Weights of a small transformer language model.
Architecture: RMSNorm before each block, no biases in attention or MLP, untied embeddings, normalized queries and keys, local attention windows, value embeddings, skips across layers.
Training: a variant of Adam for these matrices, 92M tokens, 5983 steps.
Each number is 500 + 40 x the weight over the matrix's rms, rounded and kept within 0 to 999. Layers, rows and columns count from 0. Numbers have three digits each.

# layer 5 MLP up, 512x128, rms 0.138, rows 221-327, columns 64-127
557534512469536545457483419492467514445495490525537491558518454511438555427517487497510505530549448476480510477440480483484538485590493611470415543458537507454488495573478467469508570484547492
489523451469480439469432473437501498503500558471489485443410501427507514424559523516523561493462542480484495493485542575439526586441420592480493449487531588469420582600537461543522486557496568
446543499530429537503464488477564471424474505418502482494509445486507500501508514457509469549448476429508605540480513498505430489483459543528518451456472487507429555532502546473479501485471490
504568509503482523523587419521558458558489478478481545467593440457514522479513522493535483461521607513607554492521527464467572520529496501501529482542506540512470482419484548534514473564510445
558550488450512505534445578456521507482497466467501503435485540543560485536595449500547493469466462529584438519471485491517514542484513532495529459455520593471420560548473525579471464599469493
522561563452516529500475451531489550454459414565523434526566541500492523426544430481521460514514494430531489530501511510437573529501498450512516480495503549500515452484530557487445512514509527
540550517549468525477439511472488491529491445444513510611514465492507529475439495522575465466524499542478477458547476505519535534472453543518459522506435455486420484517470533473507513543534544
465478427519548566489472442437541465500499524465477477396516469469559465427550518533525458490523458481549451464518517567434511518474508521494565524525521476445514530478513532493570504479504462
546478518510432557472518454432547483520471496551511404519489486535553554529508452455535466501497490480494536507489519484440539488482487473506488481549465490523526520491524507464531476475557508
515566425526485496404562512498483493556528384459493513505450508559505489490564530508481499464552496546581468525458450537441522508504432534518483598486500489450426534519559512527507507476474437
491532467563477508518508397468557508457465468504436559518547512510536506552498515509529487563476451441459481423502503488505498527513465505546459479449581511503483562504502549455516514478590524
557475511459507522507517516483496505573503456515566503459542491530494507449474484523579565431477516502510499430453462472460518509435467439480476438434519551475467531522508500459521495553513456
480529522471434536501438449540582483555564501452538500492499485489549492450478504467495514443487515473486560560486509480485533462488493437486450568454507532503434579479511497537506494508607529
474481442502484494512475496402554546475500517497470482490463489563486481525537488527549441473468464520463481578487395497508483494486474520560529474491480527452541607527499479524491507546559529
491556459572495591439460431437564490489489533407529477519483456462614565545558534491570502452543467499492513531425482531488499500507526562470488592509451543512489503500552527512473507492547573
541457544514443527530521503472482497513440529456441554513565507467524493446450537532553519502519474387561504519522542553391452492509499449498469452425551521514490524550533542516554433522567473
495448462478468494479517443510545479547497380488538514534511413437536535495541463507485571545509509526503504525522501485495547457527513476486487534428499581459475564514510479489502479480547532
505506520482482522496448490529445552565509415522425606501429484465516520441519565578457534434461487450514524510440430475534550492450506496559508495462485483514441501469478573501424540473456559
565486472440529469429525543471486567491469483490474473566492497490466535470623398572538506512391436476486468546480539509472464562563468524492522588526471627472476506496528445483519467501439518
513500556408531538427429470516508550572524513493454480469572515505557494511474480506445488505517541508546441525539514555490470577529432512528444514436459461492462470501507492478480509589594501
510497513525480549456498494486444485492514518508459470511435500438519526403534528492497559555508517513448475444523445481403533531514512546465436481470450509480409538511536551510444499536472573
538468508493484479542494461452543543495574524565484484519462434428513564504558458503539506493463483434519530540510459505463453488515497477486498503546501558499510559491499579459498471568522501
465555494504536521461475526545471485530517446523549568484513542546576509492523469473499535516522479469536431570475488486418463472467475529523488476513526540467522525538460509468496522529485476
546553438415462516482492480493498488501407496444491594525552445468518513478439484469521539510517479509479465526526505564500455516526469447496472456515496517501468547505566500480472572512521490
514571545416503540473467445488480555548521498536464564501464490502470548434556488534523538501456475445513537510501470543497531469519528484508536466489501505478496489468598574518509484513534493
526515498489468518474521452522507531530495512542506569447507477493488526525478500461531553513491534490526545509539466479468512534580520449443440500506509492448483508581496459462382500468550485
463512489552465486473505516493517516449481486488462442549506488500518526503508442538479486480512586490532532502439499506496532514490471507490496549429495503488467440557471564559493549502456537
542470516543450619496461440542457473540439444470486458455600403553533499559463482488482508470461578459528499487465441514477500558458474467551483397463526555503495496518508632555521522544455497
524516540472474443422505547427504496479518474477521516501498495558439529523588421548519502411501518481564558564495496526449485508465439518478513468358556487425534522488492469498452437514504544
557510469498425510591550468560513456568581527456482504444459455577508508538565494528549519401418501480475546483470474536467540564512539486517456466464574540502545519551453504531510493560475475
558550558469430502488470490522524494576508546470498504583524446479524503493489468515493487457517511500498515457500559559454522511525454535504421435428481461524514504552491533501491567513563526
486549457501468591527478466460480491563548477492538524546523555551455500456540490536537520382485533471469487421437499524466543490537497512568469423376526553474443518485514518511473551514550492
547449554461487523531417511518440495543530359496461491494469444555578495452509526511578508480522463480491497506462533555493515506522501571476530434388537528534534570509470544548563516545445514
502574585447493541461560481514464465506472447495519499392558462464489528517484517532473521450416575493526499527452501452521509532496453404540458461512481522512513498482507540493478487506489544
529516557496499496461513502481538534524427407604551512492561453494470585487531462440482556498452405496481556511530542474513522492468483487519500517489526553488516479507601525567445529549473498
490519548514466479516501477503562499437477532492481480528573410437496517483487528513495484472424502480470498491536490478506529494460454467487372499504518502536498441507508533501446520553581531
521499502537512489449558555460522519442498455493511518439506495488470481536547523543481491444507488542534484557476500529474489515519430507529521569513509487504471515545549491498455476542523509
529490529390400471481530542358567493476492465517436579480492496486547518425554434479555529484459455513473473532523538563434514505460475547515528451493424514436560506472493511469458489431556439
514520466520565506560457477546476494544453482496486442512504529505476513502464466528509538529449551471491451480486564497484516558459472550448478571499466544417451482519595535504533498495527550
509589525524484544449498516467496535553461478500479557426480505442497509462559473519500475469546533501533439503502444536478491490463482501455551432459503554492542500507530490551544566522505510
562566538525500577538469508455470486470523470482462490557477484538517507401591473567556516449546452493509414523475471591513482495476478493422503568519578616543522524492545487514531478504532462
569459466540480523562440524497539534531473467506526470533505523500516597558502565475498542470484526439465502496549454532411547560479487505495452549426493464462537511469517529496469525558480508
495510575491508590561483489522500545564509461491457466501565449546439521598495493491584524480484529482474492505462529438472518496609472506441518466470469539480499494540526488515430491554520447
503524481500463532475487505421513549503575476475478472482464490473570553459564485535520523529453507524570498505504450524518609504478498514495437504408544542463490516515462568555449566531475514
482523527512492540479503478551508595517449490442466487463520425477555502497487495504461481523520494492502544538479440452492474531514504540496449507472517579479423565555563478499548523514512494
526465505430475597426533488531528529570527492481390503470540463502501509494584480590519545470455506549579557551541498512486437523655482516489490549519500465465526559477494505490434462537487426
512407539439457507472454524509457580539477487562499465467462436451507528551544512533495589425497457409482445509487505492520481527539430520543522456440482582515476534506550541496468458478493499
487542458542397505481488516452554465477491508446499520486466480503486557531532490505521508441513513492469522558483524529526526534490498546435463463453435514467521521482536501509502520504563532
537550508502523573408508417489543500518533510453469471518538455520446465516500542534541493405497477489531435510572501475518539524581460496530507512459499468403527658413461526516467568502507541
604559523479586550513434389438497525525481455516530533525487466528589547526502475484575474533524429478473513453564417516497537508569548506501513433517515551515487542497479508430545517557527456
492495471532469556447489464434572525514489484428462472446562491483514522517500488520444500519499469454500469506581500487499444519539454498496488475437553522513482557515485472518460544533521564
475445526515461562402509461478531557498507480489490527567478467479555527528545502456541465530479455514518457505453459473392496472528543561523439511476488499497477554506551536428481519512421405
498551555445454517413499507498537538496493528422549547528478500494492506569599441495484500482553467494484476473414494549525483474509451579439490531485482495480540586526563545525540533531468533
478516520496431554531479376544488477482512450465505537529562456559474564552492583493567424478545551487493494523436481469470491487529533533539455475493515485496423563521613514458501568541541484
475500563528508515546551485455524449434474521488499442563489473475477483494537488538586467477427544493444476489510466508486513460515499541618562510463522611447479537492512504416540475486457501
482416490495503482501510479491501520534554525533492547486476491555525524520560489497516562521469561463481516513471513523531569520587506465490472437523516534471481577534571514426530490496473466
518552550444489484533516524479531590452524457420437481556515537534503519456535438554532504491483570498535503499384531496464578553464481474484444499467502595471418477543517538476496494533482503
537556522473510509529518430515524503529421443516527586499604532492481478504583457514479435530513493528545519539495443542456611500497456521498515531499512459437511547516569460543462521524531489
524516467510454547512509511490548520531553474438468524564475506513520518533495503583538571477471575485458406487513443552488492475462503526587428494503491488516545494470509512513538431552504485
503491528427529517551531519444567466479486534546487503443552489505517541524558533513604538439467490530457521437406447454464573584514462522569459506443494509403540469530532479461509541520493480
530488499477462538479482503444516506503507389605465517498468530496518492430450479517491430550507502506502495579495496542487426525524494494548492505484495541501433531531553476506542521503526484
542526433491466509467551494476505511517481396443382520526465486583504499500523367553489505497525525515496555522475429483446524447467528444481487464437538589486525542468467544502410522576543531
531507497509518498516483478480492563498490459530401562540548481464498526561490501565528533502548566454500534469507438514542544490491472506511509454506484506496583515489517557484409470511571502
516480459513464512517482501530497510516522477552519505491449583585514598532586510558530485541399481448527476515473452512462517497470527503505531428535568468505458466443551565492452519508483525
516490537549502529574443482533515563468500414511483497464492521514474508502488447473533458504567500434451499466466505544510499484488479515465406447500469550538453612487578464499508459511553484
530538502551506521518482514495597545434533455537484506483499591467557565458566462548560452485494496540524511528497480497501439454487460462501490531487542555435523515504521534531432499470572532
521445502456430468499440495420532426530540493560526542519497541539540529510580466477514523497551464517557447483493512531443470475471538500516516421411505513496504504445621518425469518454527452
519486483493425565442519485518536501580535502496418518474456488456449514525481502452449578511444549533518451502542498488462542551455463537511475579472532544498447473443532480523457571531502525
512472510446472476509509513487549512458495526533516510492471513564531524540495505505597526433496566557539484491487488558493544507539467450456515526521520556459553484486448495538512488537425466
523513487501419527512511524486548526555478467546471504543506446533503557460517550509476494532426593470629496542478523448513523543505528480531521575490441524443485577447469643568546530516482517
528486511398503634466434483468501513560507490508519494459478434539563542444513510518562463444510516437528406573517494515441544424551519465499484480506547530496493483539613492474519531474455433
509475449489448595483492431565472555567459446534460518513569438547518485496499539443473502511478474459478555559495453535488395513508481444552472454521550555534471584490563485504488500496554426
497531519449449540516481483485467523475500481480482502499548466469522552503564483461499523459521521473520600473477533539471489541486400502463417546479490481534427480475506502481507518516544481
517484490413501608516451489488454513475509468443492462471529468501513501490495460431502516547401495534500506545445492553463570536463433403469476467538527507493476537531574487590415608507451469
507475462515505497578425478496539514458556470491501510472471487525511510545540587458511428489536438458507493561535424560492512438472506511509491448515520448478475499543562507502499565562620538
483551445487493490491478461469548485419502496495457532443476454513475543482489581521476508513484517528502507512498509581512545461500467494492375502450512487522528476487475527513487495503457552
558492530453506606531583505526520531512483515604433427534463446522520514529534524546520579490440475424487441472489559546462477449548531439545517497495491595497490561466551482539512494596496522
507525520410555527451514486417585530469540494414495470492478429430552533448550449570580478485530573553488487492470461484489543502474506529562546487466507511522500565520480454485489513569498473
521526583446503434498492463459550562457597517506494511454499502521506547471547468472488569460466463502565551560519496534412515555520400581526529535472466461476490552606507510540524577502438511
519487502486496479514541524494526427477513527477555482475440432481523491473587545567532537511496515462499502576526412465482507540537483522493455398457506540491529496515542459480463449452513544
507508387507483515497491475575473487511506469473461464491525512508507538544483487472504455455525517487507462488481534423530520480488455471497472545479464554481491519472531476513466515495487502
577481443440504537517465432486508527570529409583505566502500493513568480472479512529587532496424499554449364498550457469418543513495475519541516541517528520471474485528554550475533481480452451
540501555576443505509503483468561550524458462436492466467546473515429523463517437512496494504520540503520521524446493495491467554505427459482518462386500501535460554534486467496580503567596547
538492510508486591509434520545548493539429414574448449508511544527524585489494507445489454510557539523441497471493487507474511552490469501437470494538539541534448523513456489482486611515582492
494545503498488581502469505518562530482569468505499553452522471495455473451583540504517495538449476475484451580478510534557483485506486498479499536526560512470498519506510556537512484522431534
457529455493474558444529527508503439442456434520495530504537520539571516525530517468479493526537499478526552475439500538476596547515465522530509470523482482472470559529430564563490596475544484
513492503424536512489525506503542432597495466455455463488529487567562530553512489509552464542526470484513537521480460585435500509505444515478487439476505503480498519555466503507530462490491493
509459500430495487574459482532505527478492473524549487546535467488521505486540517476515515474465524476528484554489427537467479501436475584532464481542476436483477564534488475486534442578445432
581516477502539488534492402491541549499497524562510504542496434416492496448501527509540539466528522446481521566514532567523564467539464494518556434465564478463460482457470574499510524499494472
529536499501455457531478499449591532477544531545533572530465454467546558497487500551562530536462596552494466484478552442505587476455488438493474473420555518441521528474486513483562494493516523
504515405451512548409537493549504481486420513508545567420522535563551524510522540447407479486479520498481459516549412526452419604500449436485503454443569538440487504457536471563417413534457409
551465516480479479464564511433483536435512535521453527557486552525555528409499464493477495532473488511570534449480441529507507511529456465462506468490541533478533538427489499489553540574528503
553486446509498493546528530454463505516527474538489497502459512491456505466509537453559545473451499439530449511470530518531497457519500491481506439516522533490498514500524498456482526464482434
485581452456481538475452524484514519441551505514536455452537460522514518530534492557521520468471500472592465542485492555543452426547505480552508484537619492463491521547533491588493437568488411
506531500546540507519484464486503511476491506452523534527470505467511499458531470485494524453504477510581510509449529506514519505505459504504460438467502535455542477472557514447428582522468474
480430494489450548544450507494521494446512482500447489476477519477511487465485514523487497490460559525490467437484456474482499498541488485513431454476478603479471604498539479508507514539532486
497601482515475544485430457541488464458449445441506497481412486540614560522489463477489604525452420452513521540407552495491480468483454459536533434476559530482472574493523455419456476504479498
545554541468499530479473526471568458582476509485447490443493472562545517482469496523496527479472476518468418530511489496515502478527468504519538530487501485460502517561577527474464548524457551
575556502480461498413543486479515599583461454512493577558533416521583487510548440529517459482498537480470529530432550515504513484532464466503452547554473525470405523448542457504465457531504494
509532474468505474522611514532580518521481533508508536465528481447498483554573450544492491462479510475471516554521469488500577566438523499587517540511458568456555564494584500461515494550481462
526496505480460491462436442473543526511556481441484505552452520568492547482544487536547507434473535551462463560445509533488496421485471527604420556486542481497480502531571464507453551461532475
520519463467460499497561494498496481457458415550497502434515498509545529482499516494599561418480486458534477529534521497417504513481542494595536565516456481535498498548603532513443495514611463
522504501567507507484456467522497478479435472497493503526459481509635529513503516449605565455536489470515471458574453480459561519495445444560509508515468533479557523485481478502525532516473433
517456457440543528443530461486493433487511464527526469475484535529505490521485475524567475471469521556634475536519528542453457497498440491503554555516424546484510500478505473484458546510521510
530569443432557507447485483503517443501502452560519575539609493461525512451468498529463499465497504454562547505457465501427461523484505485537492503460478506486412505470494481531514537569495506
494461499527489508479490472490520552549536494462429468463512480534452518433425434574498476421485530465535471550484511504483528494518454445540533443426478536427511548475487484469473522465509465
531551471498499473508432504511501473523524490501536450540551470517509544503505473498570623416544534498537548520430477556470555490490539539525473523484555529496500518515530533537561515494486446
# layer 5 MLP down (transposed), 512x128, rms 0.125, rows 221-327, columns 64-127
560490505447518491503467557530487479532455498533503503534515500477530452448505455532494490486430479558533519468514575518482516423460523571540502435563495438514507477454429600527480528516462492
451470460454510445468490576601503482496441485481483468514490514429379461418521458503458502529437489509503571558536514464543447538527491535527544459510538464485521513477543381513459518475497494
520527449479503531512481564474551538450448426476499535473539506514481538444517550562475527460495431463510523463465547474472548492476529501471532447503517471493550481548496614471490514527541447
570524476540487520493522467519507501483527510451515535509488486429453489478509533441553485493549572511516481489512486493503558513487507524510457525524436487503515531503488485495525564566556469
493525457411548534487570522487502553455505536463456482441528564524512573536457492519439455506477462524501491459494398497420595457429455475400534506500512520500446479514455470506466489451544528
566526559505453507512483482498537494501450455465458482444471471464507474499543539553408408495517502432503487514490491422525478517524554425494482547478570518513473527501512463473439500500530571
491537443495521526464538428472486432467521465575500478488516548543594509457491460464455501454512506530507497524523532451485436520487567490478477447495499456547553517512442499501458501468507499
473500454561425424503529448490468447478509510551551590537515527385516506542550466557538507496469510408465547448472492485484476515428535530530483462520477508514520541497515459476519510514535396
547500500485471461497501528457469503399445471447515475463571536533525545497500409512501530485475484458474538490546533549436546513428520494495513484491517473498462467552477477535477430429536510
455460464474541407513445504497545428546509547657487496483542520498535483462543529567509491459417524460497564525561480515475440424463531532473608536554481474470458513532482481556523445499448473
495523491570496419480580515482474447591530491416543522410500520530506470507446515443523484505426514500506482501544440472498420550480507521539482506509476425467483510462497481434433450515468483
524462509491496579527491515523564443481459452513503469505532478497538510498505458495465561529587484607505474457492502470480619522431494501539486476496531504496433455537466493489632444505492487
567400447533484480503498452495407440533571483504569534428536508470479440501478494506545432459472510475497512448508491430483464499421464453483460490485507496502465490518507514520504545495503457
458499440425455459508528479465427504512486531478526545467470518461450418521455536515562506451447523458486524506483515484540556480440517506484512519524490528517505428441476534407472507549477602
489432602470494505454523557456424417481424458447506468448511486552540472512486486523474440501500423470481472506464477414503506497531458473534433503553484515552456545479385403520529516444491588
532463517496523471431486542530487483556513550418536525499497506519599597400510526524497496522554429522483515425469503522490553507440507502478471535481429478489455517517471532498483546583454520
457537442529491510478551576457487520424495480478496545514530484498460452614528440519509429472513432412457509501486481475537472530477534577462494502542453488445500543519538462495520519503512490
466474524524445494494479546523468456558469445491484555478516563470492426439484549555486464487524429461542518457458442476511522497499502446512500486462487569561468486468401554499477537504512548
524503517493567433517530630456522582506405473473511481525505473469532538511503478493477494607480492454518523532547528513496507511548489502524558546527515586444476436483521505462557544508477509
447545588517455474469504477511522495513493474513478416487572483531548479407517492510511466561543476476482459483522414467474477562512566478454489497518561460492566459521515466495548486496518450
539468452527455464469501480478529420465470494586524457461350511418543413446535471549553467452487516502493635557543514434519514464488531521499529547479450478529507537492492469553523573497432498
494498500545524481485566547474527481485450502448493536511565555513501488414491499470494487477479519571515460484516500510523495474413501546545533509563513412493537480495435507501474557525564473
435461500526577530500520496502493445523492544455524399423502482485531538485492479478471473554524527521530457583522538534479484478450426496451430545532464490475415481512568483529451506476507527
559572475508469424493490523518457494472506468514487478474501511517520534471446529514519569472547553474452404487499423499526463569544550460481424537459591497502515489475416485509505480528508499
478458500531513515456463495516484582448471587565453479506466556520518471427488499559457450523485460441533453451493472506588493474497508462472410461481531484469513470488518468589504483485482474
397488530478609488523527458494463483499465473511490426492540552441457518550477536515521486462544549475552527503516462461498511464492477513509523495476482475474529559461530504469459553450519535
543457511428499467493463445526550535493525543490499527504447514499514501492504427525466486465502492507494505513543475506553428531476523586513580527478480427484487500541511501429566512480503551
505481499467616564530469560540548506474507468503552481518474556497539395528502435534559472511535513485533502504447447495547489496566501538510571472524492536421442460495456494469514553533573438
590549458512484507544488495512461510469440509441492430545497538556459566542526487486559524509446522530445540409509413497522617525464490502584432448428445479504497487520563479471534561535488465
611469496506460526518465509593500483481501482566507388478477442485512561475497539477483512492432516467513496514507526483518540460520530511443492499445520503478479497478463529434462502449442596
454339478558505456480483523496499421445539508476503572498513547449508457492485463497521483442497546467507470470531485485574392525486531531528506469508440526437456557555494447520526542591514575
520464471487511519485593581423524459470482498505489506498451528499558501457545467494464570512440431611471504431537587521510476537515448519546507521531447499503492486476487524526551538571541506
563476523558511495480499422532430459519500490395473484527491514546575468555497492544522481539437454504466526575575604503532509521517478431487453498544517440524508523531504475508465474494542569
570515539432533495504552483474498459462468434475469506431504478448428495528488414447496521532523474427491488451494502468548545394407486445427488508546476483536477463439454538527490537508446531
502417518502551505438510320480462494516486478540557464433525479479488462430535441491509543523512495481404537411615467453544483493411509500517408482502507513575520448462456462460538484506462556
429452526523525485567482503550487508472504589500520465492590522493436518471541531518526524513528417394409479488506491485542462516520480529571460515558502437475509512453489376446550487532481561
525489520534542515524510527535500508577437477427516498476514478552500459536479427437463515480475460465550485465479518444489521490453500451509555477478492591568485488462505567549515496475511518
512484523494478529569508521504479416496484471493565481555543515514559474468587495476472478546482531515500512533459465494479559508547510512501455488493430557484528478458413451527516534502521534
502486481518495505514552482498505470498484555478493433481466476486450503429466490473514494549508479593511535497489504470566522517454483495490489569477427466565487490493508512454484520450483485
439468553541600479485484540537462572510457488496457576496518511508525467522465518492427508499507532419522451508482428525486465472511536591487483501440502538485515478488473447501483511468494555
485518472540517493477438480467502485534516523488469461536538486414491438455531476610491464449482406383444513498506528425599537467460416508472507531546453476510476514562492533468501518464505502
564531489546473535512435515474547480546452522536452463467505531476504459558511448458497542486516533413464511509551521427485542458453429450500513444567516508473442492534498475522506544508531543
489483541502424518541477442495392450504556468482459537467522471534523471496488446518528522458544543440490428455519509463473440491469541542472434452463516464505514510458487464457498561477513477
538496454478443476437548535461511528494517508508513465498500485510545549437461589480495491441499520576504560521505562497640553488498541517541501465490438467515501494474505497528429471545494497
472437454470445522520440557523488480444520443529515536484463510450536554532461490488519556477543488432503386522557473531479500445461526562465468454469504460489436481562533467545478495518509517
492502552490463612435473520525463509458596539496464442453542522495414475505450469487479497501548418459549503534535462541561521480540541423479498469488563459415527499463462539527576523467424462
453564507587495444488455520484451459531516483438456461507480479489468445533504514501495462528494544533524483508452497499465637495495501520451503509503545498478566525547511497544540496488523458
379455505537518510543581560514486567483504481461456492520501489553482557520529520508504533516559474402476491525482505548446470499436521535531509455502473538521513479426489472437503481496485510
508536505476542538496483473497475483445493451430526515499512464492500590492506479505471509543539513503492423444418510529528560529455450474446452503515454435528402472513528538515528511534483423
573522488487489534524488495468505495456524490504532483499531444507592512550346487453571517548402470571485544463520404477437457517471587529491436488632513452507530494502472497464475497537498487
472541452528477541537480531491528475437587508449538518450528514482475448498509486501489445530508493482461494497431478469529510528475438463503457583516491488485490498512523477478591484510499428
487498513499461523542525450519578486469580498469525518527478488494537520511515581457515478518557491611513524539505483462436534368449497441548434464571418520509511515506488564486524435490548485
494472490445547456509533460491537437522550592482531404470553487466447588502462446595483488525482440438522523507499513502529475478493461515469469481583474479475461499515532429474537513482467504
480559498512575479525528540484501436430494482455502547432536510546442452518473518536531420483495494458556518494454469494520533479463582470526490514485480528497510486507408538458597575518498522
555482510529470506446440431494515438445477548532518452529562568481518518475535488480456517475456494506472518476520574457490462520434568529337554514525524460504510461450563486396518467459510487
402501523476495458511531492444460478482490675474450453469487510502508491545556529511508503456499490435506503534534561458604530472490507475498534512499417461512515524494508473528494491523486552
581573466497586542541530517554513591547511494518490518444438467469424529525498445531486526554437510514534500465402594475496524568498459533500592480486534536506559515511483499550545528537504557
424487525477537506551455463530482490473426504429578504454574485504569411495565468513451513456480479503505495521497540568448589498458543493540522526501520446467529458540516505554500488461473471
549545577546490521465502546525544502539578488465461489532539471457501496493525595478470507517497471527556453480540578456417537523432507500512503425527504491513607478459477513419482473526550381
551505537524539476533491460530558555370500513535527437540548519548513499476521518529492487490486461559502560464552515505495520537503511458527575457492501467522521489418552424481542461548509472
569532515511480553476474477465531522479549504506503537492589478433521471434495556474510512518467502513538534371510547485502523578439499489519564509526460532504527470479472465536570439566566515
471545474446474549497508485433484500528514451410431531521504462582515520503538530452385536533409547449539471494554534456473473458466549486508474507511567526558506493489560514484492523453506623
472490418572623490475505552490540466520549526461514475468485498499512464431473593553493432489485554576522488501467505519467449569522526543451564542569510497438537493541493408518486543487491477
472492523585504529545437506506474432516512529471520488473547566488488495452562555507495420558493463431482553420562457392528495492496525497569504516539538481571525528510481476487532561510519432
526487455561506507509457569523475532457533528494517424463465513533515495457464430502548443509505494499435521507493473473475446494488470459500515525475501371514470513493580421477505533509542465
540512526575542425551532513502503456460464472518524520554480519449522455465523560541494408500422469448488480446474461524545513491435515517569565548556498524538467532498529491544485539528515512
489472584447523426530471527518471545501457459533497517533528499512473539485550506428497535485496480497424440487576463550416479453508441502540479539523485524464549511456531519518445402462475518
455512453516606490481468481509498446498543577443533429520488428448509435533432511514519408485514465464477492485517524505503428466535577566519446495490489512504563457508517466427561475514483485
371470465504525511533480536482498430544504483495552482438494486513488409476529548487502503487515490506528490533432532520445448516530479445513464495542484515493456486487510518538452510499469458
480527451505484511543450555505434542583522484471538513469566577486448504475474482488494439483532475512512533462460569484570468467506633525503499533483475493495514486504584572470509553585453528
501510505505564503472473454444538489520568511454442464525422516515514447480542518529459488503504464556497577513492545471576493492531465476512562564463529566631508563524444502483529558494470491
441524515531568478514467474460410402484507500464512438464510510541509497536535531482520574408516458482471543509568477478559472505460491541596542553531566525549467527533411464528428526447534451
457501467488553565496473584515476479479544439438528445488446514442454480572532541495475551596524473513547443471492450467546568435516465497560527527550467510482499467559495552566526450529468466
531430522437507487546458531506465454484551529482483445533414428538508479510569469458527500497546535549469543462501515575464602495536460555487569517473507540465528563434495496449436487499448506
505504544538494545522541455460498534518560522473551532516512485550474492448447475534493345427440491518518488541530485476520489534460472509377458486410487494576533520453440527470514487582509543
434442478503532500551563523543574463539482453436522478432512510471531532422424533491559511515487470449540479528519473527488485434531405436501469483559553488494537443522522527524527521487475534
597461509523554436493457433489486513491510515516575445544425514486563625476437521525517577531487550509460496485469496504502472528413504606453581532505464522472487522449441548444406509513471475
504476458530467539463514472510484408511511441430497533502517420404479517524511503543552505500520543488549515496498529457503446492449465438478459477574535553551465469521393513510554568493442554
464547543462494442460541515492541555500559560502602443566539561454460500481477453514489502409479448564487570503498469480558461503499565532535497524554500447499553508457520479391521440535478456
414457491496510535482512511596492561528481461463513469506538561480481402537500480474523395450563512504438518573548511492520440494503533553559428513474447459498485513515534497472496521439511525
446468523497484567540474470466493466463504514511436516483459497540529581506466486520512496521487536451462528466548549474447485534472464417503506450550535373527503505533483543502487505498470542
542454450480428502499494515474523478508530505509454555492477482473556457522473518555496557553511465474505515520466497506500462483421507486525483494530522499507513499534520481489542409437497518
572468484481548559504495525487535578460470499493488473542406521511480468512499547453444483506517553598514507463433478531482548576516583569468536527476534465573485493517641526444552483559548470
525510476538481457478490528408432503548512535543461499538517503461516466502526518444499505506502527479453588513569580468532568553473469492545527455507475478494434486512515471484545498509424439
453485515563497541532448511475526486468554506493487546504563564498499368486477571496502455496513430525474471500479517486575456492456495498485491555538489548471539496509484502510533511484467539
484490517463637463490522549528455491516486452505537428525503542492496491501489476520524573504542522536470526597481559578496494506482501547464507491536559447502478454478508468511495526440558490
448483457513564500492493508569484515462522488497507481591508514434461464467530508561516522517498567549468539530436445526548471463472492561456467571442458521476475538546550479489471513441562406
504534480445596526465457506523561509440514469528476555534483490485518417467526484484522533498544485534449476534523504480531486496428431516515491518546465486393455494564487433511531534419503493
575476529427473591467479461544509473492476514568466456508474416490529568484530467539513525537500463500469517466502602518550494422519478576539518540552534588513475458428474572497492555442492493
442483546541529584500513585484495456523558503439521596513561524494509487548513504489512472520516508486395470499537491454575417473513496489528463522532459455504626522496457485504521569494502491
521453475432458537504469605532522555581567471483494515529511545512525578477483499522481440511466432466460477465554452518450455523528597568541456476443569447536497467521449513501477461499549416
562575481518453520506505516510427542464451413513466504551469453550511525486472492539517478470440470438474447433483445435481500503493511479512551439495546527556508428479426508410486525481519546
516527443532527509508510483431474504495495489518499467512505514503469480515469523405490454506540502514538481520516551491555481411440529491474544490569461458480517499499447524563534473434473488
376549460436569489562455591542554452551533533470525494469539498502526527450532529562438475496497502533513487438438451445502500496447411543524470479570499458473457487498499477477452462526469497
488478486543499488552493468515449456531443515483533479487511517529516409457517510487507444502548469490488506551549477506501467481568522528512528486465485531470498455508536510515509576516514547
524478490513514480559493557485535541484500539484461469483521532520487467502477417480470500473492456630481540520482448524584531513467467438430536524516491515481477479509487456538571497540526517
503452536567471463477524505435540449485425451506479449480456502473418432558461472525500510555404504469549494528431594477494493500548522430545509495543484535505512508499562461557561503460480521
506521519461531515475540517490537522421462513454493555540472613543489530412501491542453536580491504457432451454449497445476452530535462522534496418530441501503561477487561498496452523460530516
522505458425436466448532482518441579491484535546471509457507511497455511453536517501513545498485474494460509469460536477553449560502479466465525491540443558466485485547487422593450400477468519
522508456444519434445458493508477508443499481535533510521603478501518432512473470518511535505510525547480598466561490552457513519492503517466484494519482469432484553537569520489514507557516496
515464457536466432563572437557508502539469535537520550431456481429420478600467512506537469476496550498525472454449468557498495481530547433488558574503475459493478482484429446463496524457550427
360450485506518482537482633508445424460459557502488482533458473491556432512482514536503599472518457542512524513496506466457536473457474477513496573500480487545473482496510515493504495466495483
479502478548515499485476481516551514439530541451518559494483519527539521465465450540526479551446481509455526446471537500548429502520533585505523497531414492528530488446462548431576547520427534
581486565546506515487477442542441473467478556480449496509517500508486565468487465545515559499495503436498576437537519443489476469481506481516508520501553599604503513485551543440438448598422550
454502490491507506525469421500522455433447432507560485543561514526474506549538537503413474466493424432484459486501529450486421472497442494491486495535491494445511489455501488506581502449508447
563481558509575492556514456464503457487507433524466500514424484579504484450488594423470473483484430532486487470523488489506411470523425486555578506552491537491414518422439545484476536479511519
482531505540535449504378511564506483509477521524428454537539459520529483462456542498538559486449523562538538460551525506525473539429492520505500535523525449528581500538486506531549492501444456